From a checkpoint of a small transformer trained on Wikipedia: width 512, 61.3M parameters.
Each number is 128 + 24 x the weight over the matrix's rms, rounded and kept within 0 to 255. Layers, rows and columns count from 0.

# layer 8 MLP up, 2048x512, rms 0.339, rows 237-261, columns 0-63
[[ 91 148 110 172 120 127 125 146 144 108 172 154 107 139 127 118 101 155 115 104 128 141 108 149  91 127 114 143 106 151 132 148 106 116 161 140 118 129 118 130 101 129 105 143 139 117 123 140 143 131 109 135 131 140 102 132 168 125 130 108 108 158  68  80]
 [149 118 123 132 133 121 179 133 140 156 150 140 102 112  90 183 120 120 118 127 127 104 144 156 137 151 112 147 158 104 120 135 120 102 163 121 103 107  74  86 137 159  71 133 109 148 128 133 119 123 141 147 109 170 127 102 109  96 142 152  96 141 140 119]
 [186  84 127 152 123 157 131 146 137 148 127 155 154 193 125 114 120 123 102 129 144 145 115 105 112 112 144 104 155 137 107 107 107 156 154 124 111 156  90 155 130 115 109 121 131 139 141  89 119 118 129 181 121  89  68 110 118 172 154 143 124 158 125 103]
 [118 147 110 103 107 115 137 173 117 131 142 124 129 157 147 132 158 161 111 138 103 146 129 147 114 148 130 136 107 148 125 108 130 153 136 148 158 130 102 149 148 124 111 130 133 143 121 109 114  85 137 135 122 121 154 138 125 184 122 141 120 107  78 130]
 [164 121 131  92 170 130 171 146 188 108  90  85 131 130 143 153 117  94 147 102 114 179 110 138 128 134 152 135 158 142 151 134 120 113 101 113 164 122 134 135 133 125 128 125 108 128 139 111 137 145 128 124 125 154 127 138 108 110 140 185  88  95 115 119]
 [115 139 128 117 131 140 147 133 129 137 132 135 129 139 148 148 110  88 122 166 149  69  69 122  78 132 154  97 114 157 153 148 131 105 142 103 104 129 153 130 117 101 120 103 187 136 140 130 159 142 121 140 162  97 137 112 143 129 167 108 116  87  98 121]
 [143 123 131 110 130 155 134 158  68 110 127  95 129 107 101 134 110 155 134  79  97  53 135 133 132 162 120 113  91 100 123 144  80 122 169 157 114 138 120  96  87 119 111 121  90 144 142 106  97 118 127 105  98 170  94 108 120 120 114 125  80 119  76 144]
 [143 119  91 149  70 120 125 132 123 126 120 115 114 162 139 150 158 102  92 148 135 135 114 136 140 136  97 124 132 111 134 110 105 108 117 125 139 103 106 137 145 123 141 108 100 147 115 145 119 137 137 133 136 130 110 117 107 115 102 124 121 119 139 126]
 [120 137 124 126 127 119 135 157 125 117 137 126  78 135 151 142 118 126 102 105 160 165  77 159 111 159 129 146 130 144 122 105 107 142 129 101 120 107  95  93 130  83 109 164 124 130  84 122 115 148 138 123 160  85 131 168 124 114 116 187 120 161  56 122]
 [121 105 145 141 121 146 141  85 104 141 127 155 123 120  98 177 125  80 125 138 156 138 119 133 116 131 138 134 105 182 131 129  99 110 176 128 129 121 165 103 160 114  93 122  91 121 114 126 104 133 123 167 127 122 106 149 140 112 122 123 117 130 129 128]
 [165 119 149 141 115 173 142 100 138 121 119 191  86 150 141 120 109 147 146  98 109 128 116 148 119 178 123 144 121 110 148 116 136 102 108 163 107  98  99 156 117 121 156 112 154 139 132  90 184 126 101 129 124 144 142 107 150  91 153  92 125 153 122 116]
 [153  93  79  66 149 155  65 143 166 128 142 177 141 103 181 138 160 120 118  86 112 141 121 164 129 160 158 146 104 143 118 152 159  73 152 101 119 128 125 162 116  93  70  92 101 117 151 150  61 135 116 151 162  93 142 169 114 138 138 111 153 123 165  84]
 [126 107  98  91 102 121 149 156 146 114 139 121  84 132 154 119 134 107 182 126 145 131  92  96 129 118 117 125 176 112 135  97 132 129 145  93 101 133 152 157  99  94 163 131 114 111 106 127 136  98  91  86 131 117 176 117 135 138 130 134 128  96 110 127]
 [136 119 141 104  85 128 121 140 125 111 113 138 108 120 145 146 133 152 107 100 145  82 108 105  85 158 140 123 155 127 133 121 119 117  79  93 108 101  99 144 140 114 127 156 129 134 125 149 127  91 165 152 123 138 176  81 121 181 114 114 143 154 106 124]
 [140 151 119 133 130 160 116 107 160 157  93 138 133 122 119 150 145 131 186 135 127 155 172  93 135 162  93 131  96 113 153 135 138  97 112 107 140 142 121 111 102 109 128 119 102 175 143  82 137 151 132 153 150 106 106 107 133 124 112 131  97 203 103 106]
 [125  83 102 107 151 122 102 118 128 134 117 162 114 148 141 163 134  95 151 112 100 124  99  85 113 140 143 159  83 119 126 151 126 111  93  94 108 107 111 128 150 135 133 152  87 170 124  89 122 127 137 109 149  97 143  96 125 146 155 114 117 134 126 167]
 [ 82  82 146 161 143 155 142 203 129 109 168 127 162 127 129 121  87 153 123 141 142 136 127 115 127 119 125 121 117 114  83 147 133 128  87 148 120 147 163 147 166 105 114  78 116  94 127 127 120 113 106 151  90 147 134 123 159 154 136  59 107 122 116 113]
 [131  72  98 172 165 173 147 148 111 107 144 108 162 146 136  88 116 124 172 182 140 138 148 178 141 146  79 117 137 114 118 104  70 124 134  91 110 102 173 147 140  98 177 102 153 160 136 123 106 153 157 123 104 132  63 158 117 203 142 164 162 105 136 141]
 [100  88 128  92 105 150 141 146 113 110 106  74 103 123 149 162 161 143 106 135 153 176 105 136 129 137 143 115  66  98 116 133 115 127 133 130 123 166 143 154 139 120 123 164 164 156 119  90 139  60  96 160 131 131 155 148 165  93 132 183 127  87 150 157]
 [162 146 159 154 121 121 131 140 159 115 108 124 118 144 139 153 164 116 130 117 145 170 158 119 137  93 139 117 141 135 152 163 126 129 126 140 112  84 150 113  90 113 122 104 134 149 146 131 129 120  81 143 145 151 117 135 167  94 101 143 101 143  94 121]
 [122 134 147 104 147 147 127  90 129 110 121 117 108 116 154 114 156 143 111 103 119 129 168 157 139 176  85 122 141 108 115 110 143 136 118 136 168 133 153  85 156 150  95 162 105 130 143  72 161 137 111 138 125 110 115 166 169 167 124 116 112 108 124 136]
 [110 110 110  88 106 113 169 141 122 140 165 152 113 149 108 145 132 104 117 127 148 123 125 158 127  90 117 151 108 109 142 129 151 173 119 122 133 131 144 150 153  98 135 113 138 139 108 130 115 138 107 147 136 106 115 130  69 112 134 144 140 127 105 146]
 [104 128 120 123 127 110 104 107 126 118 131 144 188 161 118 177 130 109 173  89 136 138  98 148 108 106  81 105 147 160 112 137 154 113 102 163 118 132 163 141 104  82 115 105 116 110 137 147 134 142 144 114 116 136 111 115 131 136 111 117 121 117  75 102]
 [140 136 125 114 106 124 115 126 130  87 180 100 121 136 107 118 113 142 151 100 117 139 133 128 130 101 104 121 158  81 144  76 145 138 156 139  70  80 137 144 134 136 117 145 128 150 105 121 123 112 104 150 130 134 121 163 133 115 107 143 118 113 108 120]
 [120 110 134 157 117 103  90 140 111 170 112 150 140  88  93 129 138 150 130 123 151 108 148 100 127 125 164 152 157 125 139 150 163 102 129 125 106 125 139  91 133 113 121 101 156 150 124 147 117 126 107 133 130 103 142 150  88 115 139 154  96 191 137 101]]
# layer 8 MLP down (transposed), 2048x512, rms 0.478, rows 237-260, columns 0-63
[[135 181 113 100 153 165 144 113 126  69 135  88 119 102 151 122 131 172 140  88 151 125 117 121 179 201 134 135 137 133 133 145 143 127 159 133 123 139 122 146  95 134 125 115 100 160 119  78 158 157 115  94 151 143  91 156 137 121 143 125 112 135 127 153]
 [148 152 116 146 116 101 110  75 109 135 143 129 156  87 146 170 122 152 107 105  89 149 181 168 116  96 152  91 108 123 145 160 143 115 161 115 106  98  57 128 109  88 151 111 107 127 124 154  91 130 168 148 172  93 109  92 132 136 136 129 120 127 174  65]
 [164 141  93 153 157  93 131 113 158  97 107 144 135 144 165 115 133 106 152 101 115 121 100 132 133 120 102 148 148  80 126 160 159 101 107 118 118 106 117  71 127 117 132 144  91 102  94 124 119 131  94 119 157 109 151 124 126  90 161 130 105 140 136 107]
 [145  97 112  98 140 163  83 172 106 127 104 144  94 115 144  97 175 111 144 141 169 124 130 128 159 133 102 153 121 107 146 125 126 138 159 136 121 126 120 142 148  81 124  92 106 183 110 156 119 123 116 141 122 140 128 152 118 173 123 108 102 115 104 103]
 [155 123 131 103 161  95 121 145 125 102 134 141 138 162 150 158 121 157 127 109 129 132 134 142 123 135 134 169 121 116 152 112 116 140 140 140  73 142 126 120 112 129 128 133 136  96 109 131 152 134 143 142 121 121 116 163 125 111 163 121 117 117 146 137]
 [159 159 115  95 132 118 112 115 122 115 128 131 145 124 127 106 134 118 102 118 146  97 130 135 138 126 147  96  86 136 151 141 145 158 113 133 119 108 118 119 144 103 122 108 106 157 104 123 157 129 168 124 141 144 104 157 135 139 143 160 158 104 101 132]
 [203 171 115 153 116 153 188 127 126 127 143 108 149 100 104 109 105 132 153 101 132 142 140 157 149 103 140 119 126 151 110 163 149 128 165 150 106 150 114 121 121 161 112  95 133 167 163  80 174 124 104 148  84  77 112 176 103 105  98 120 132 130 136  96]
 [134 156  85  86 150 133 131  80  99 139 137 181 119 128 142 141 123 107 130 139  93 106 135 126 130 117  83 125 145 122 167 108 140 121 142 123 109 116 168 126 122 128 141 129 149 155 130  92 130  82 140 120 132 120 138 124 121 124 148 203 129 143 143 140]
 [109 180 169  97 129 163 186 135 157 146 170 129 121 141 175 132 138 159 112 181 103 135 109 139 123 178 145 100 128 114 134 133 118 171 133 153 138 166 148  95 128 130 150 115 132  95 119  95 132 122 153 156 105 149 147 125 133 136 127 102 109 140 135  92]
 [108 153 127 138  97 133 117 141 124 109 112  91 127 106 113 110 168 115 135 117  87 152 123 168 139 123 122  77 100 132 139 120 148 103  95 116 153 113 127 154 164 187 115 104 114  92 151 146 111 102 103 171 137 116 122 144 145 102 137 177 123 107 148 178]
 [ 88 112 169 110 158 142 137 137 132 137 118 105 115 142  96 133 151 132 132 131 178 150 130 133  97 183 125 176  75 111 115  98 144 119 111 174 111 175 120 124 175  81 194 109  84 150 204 149 109 132 159 123  99 129 144 152 131 147 120 145 143 157 128 100]
 [103 138 107 177 123 118 127 124 175 115 108 103 104 123 162 107 141 126 114 126 136 118 166 126 176  80 124 118 195 132 131 177 156 153 122 130  98 145  81 108 174 162 154 104 148 114 148  68 138 143 122  97 113 142  85 108 148 136 140  95 126 116 104 167]
 [154  79 125 119 131 131 163 145 116  92 153 123 132 151 125 110 177 102 152 111 112 110  82  99 140 158 118 122 129 104 103 131 105 127  80 162 143 109 131 139 150 100 111 105 119 124  91 135 115 108 149 129 121 150 135 112  73 142 117 142 109 151 130 129]
 [102 120 142 101 132 139 147 134 117  96 154  91 160 154 135 127 116 133 133 127 125 128 154 122 135 136  98 149 159 135 129 157 153 143 112 118 139 135 129 151 129 134 156 106 140 187 131 126 126 144 144 129 120 138 112 136 121 113 139  68  95 126 143 162]
 [147 105 103 167  97 139 114 103  82 137 131 148 133  97 125  96 128 106 126 118  94 124 148 133 116 150  86 119 109 135  98 135 140 151 127 127 129 168 103 122 156 116 103 128 112 141 117 132  72 142 144 146  73 167 100 106 138 114  92 184 156 142 142 187]
 [130 109 131 124 113 134  99 110 149 111 130 117 122 149 114 153 155  86 128 111 145  48 131 101 121 116 102 124 189 116  99 127 141 176 109 162  99 128 142 123 148  85 123 108 134 124 119 181 111 140 141 168 106 112 172 141 120 114 135  95 143 124 125 106]
 [168 123 115 151 128 159 149 112 114 136 128 131 144 114 143 119 107 139 167 139  80 155 107 107 160 118  84 120  94 107 107  99 134 123  80 154 140 108 131 139 150  72 119  97 175 106 146 152 141 121 111 142 138 135 114 118 152 160 105 137 124 133 164 136]
 [129 108 125 122 132 153 109 157 139 108 114 104 111 129 145 116 138 138 104 169 101 146 143 150  94 122  86 118  86 162  56 192  92 118 114 145 127 123 118 131 133 111 159 131 131 159 159 112 131 119 124 142  84 134  97 107 150 158 136 157 123 120 143  96]
 [125 188 165 147 141 187 141 109  97 103 105 151 124 131 102 156 104 137 142 130 106  95  97 154 155 126 120 152 119 106 120 131 107 117 162 152 118 176 139 117 109 149 116 120 125 157 153 158 128  45 112 123 140 128 105 111 140 143 151 124 135  98  94 144]
 [130 107 114 133 137 120 142  87  92 112 168 139 131 155 107 128 147 151 128 123 143 160 149 140  94 139 124 128 153 137 162 127 114 164 110 171 124 135 123 115 123 130 119 163 121 131 161 118 108 127 138 144 111 113 143 134 128 150 114  98  96 145 120 113]
 [126 110 126 142 122 113 135 157 124 116  93 150 142 112 130 174 165 140 146 147 131 142 127 119 161 150 128 164 136 103 102 129 138 119 135  89 113 145 124 151 149 161 111 143 149 165 155 126 153 152 150 130 155 148 133 145 116 112 140 121 125 117 106 115]
 [141 136 182 133 165 154 140 116 141 121  80 120 115 137 163  71 129 121 129 153 125 133 137 115 105 170 156 129 129 146  83 126 138  93  97 146 131 164 152 128 161  83  63 138 117  97 172  98 141 116 106 150 121 118  96 129 124 132 134 116 109 125 117 141]
 [ 98 156 112 145 137 118 113 137 152 113 148 117 160 140 122 157 117 134 148 107 112 134 142 160 132 124  92 132 144 127  95 149 174 130  93 178  98 142 110  92 122 120 119 129 108 118 118  84 108 135 161 128  92 112 139 125 113 127  93 113 162 115  91 117]
 [118 122 153 137 158 103 135 129 139 118 110 119 161 118 142 112 148  99 110  99 130 144 132 142 123 142 142  87 112 165  93  69 114 130  86 150  96 103 150 145  93 148 121 167 137 117 143 121 167 104  83 177 116 156 133 118 127 106 123 124 121 105 120 116]]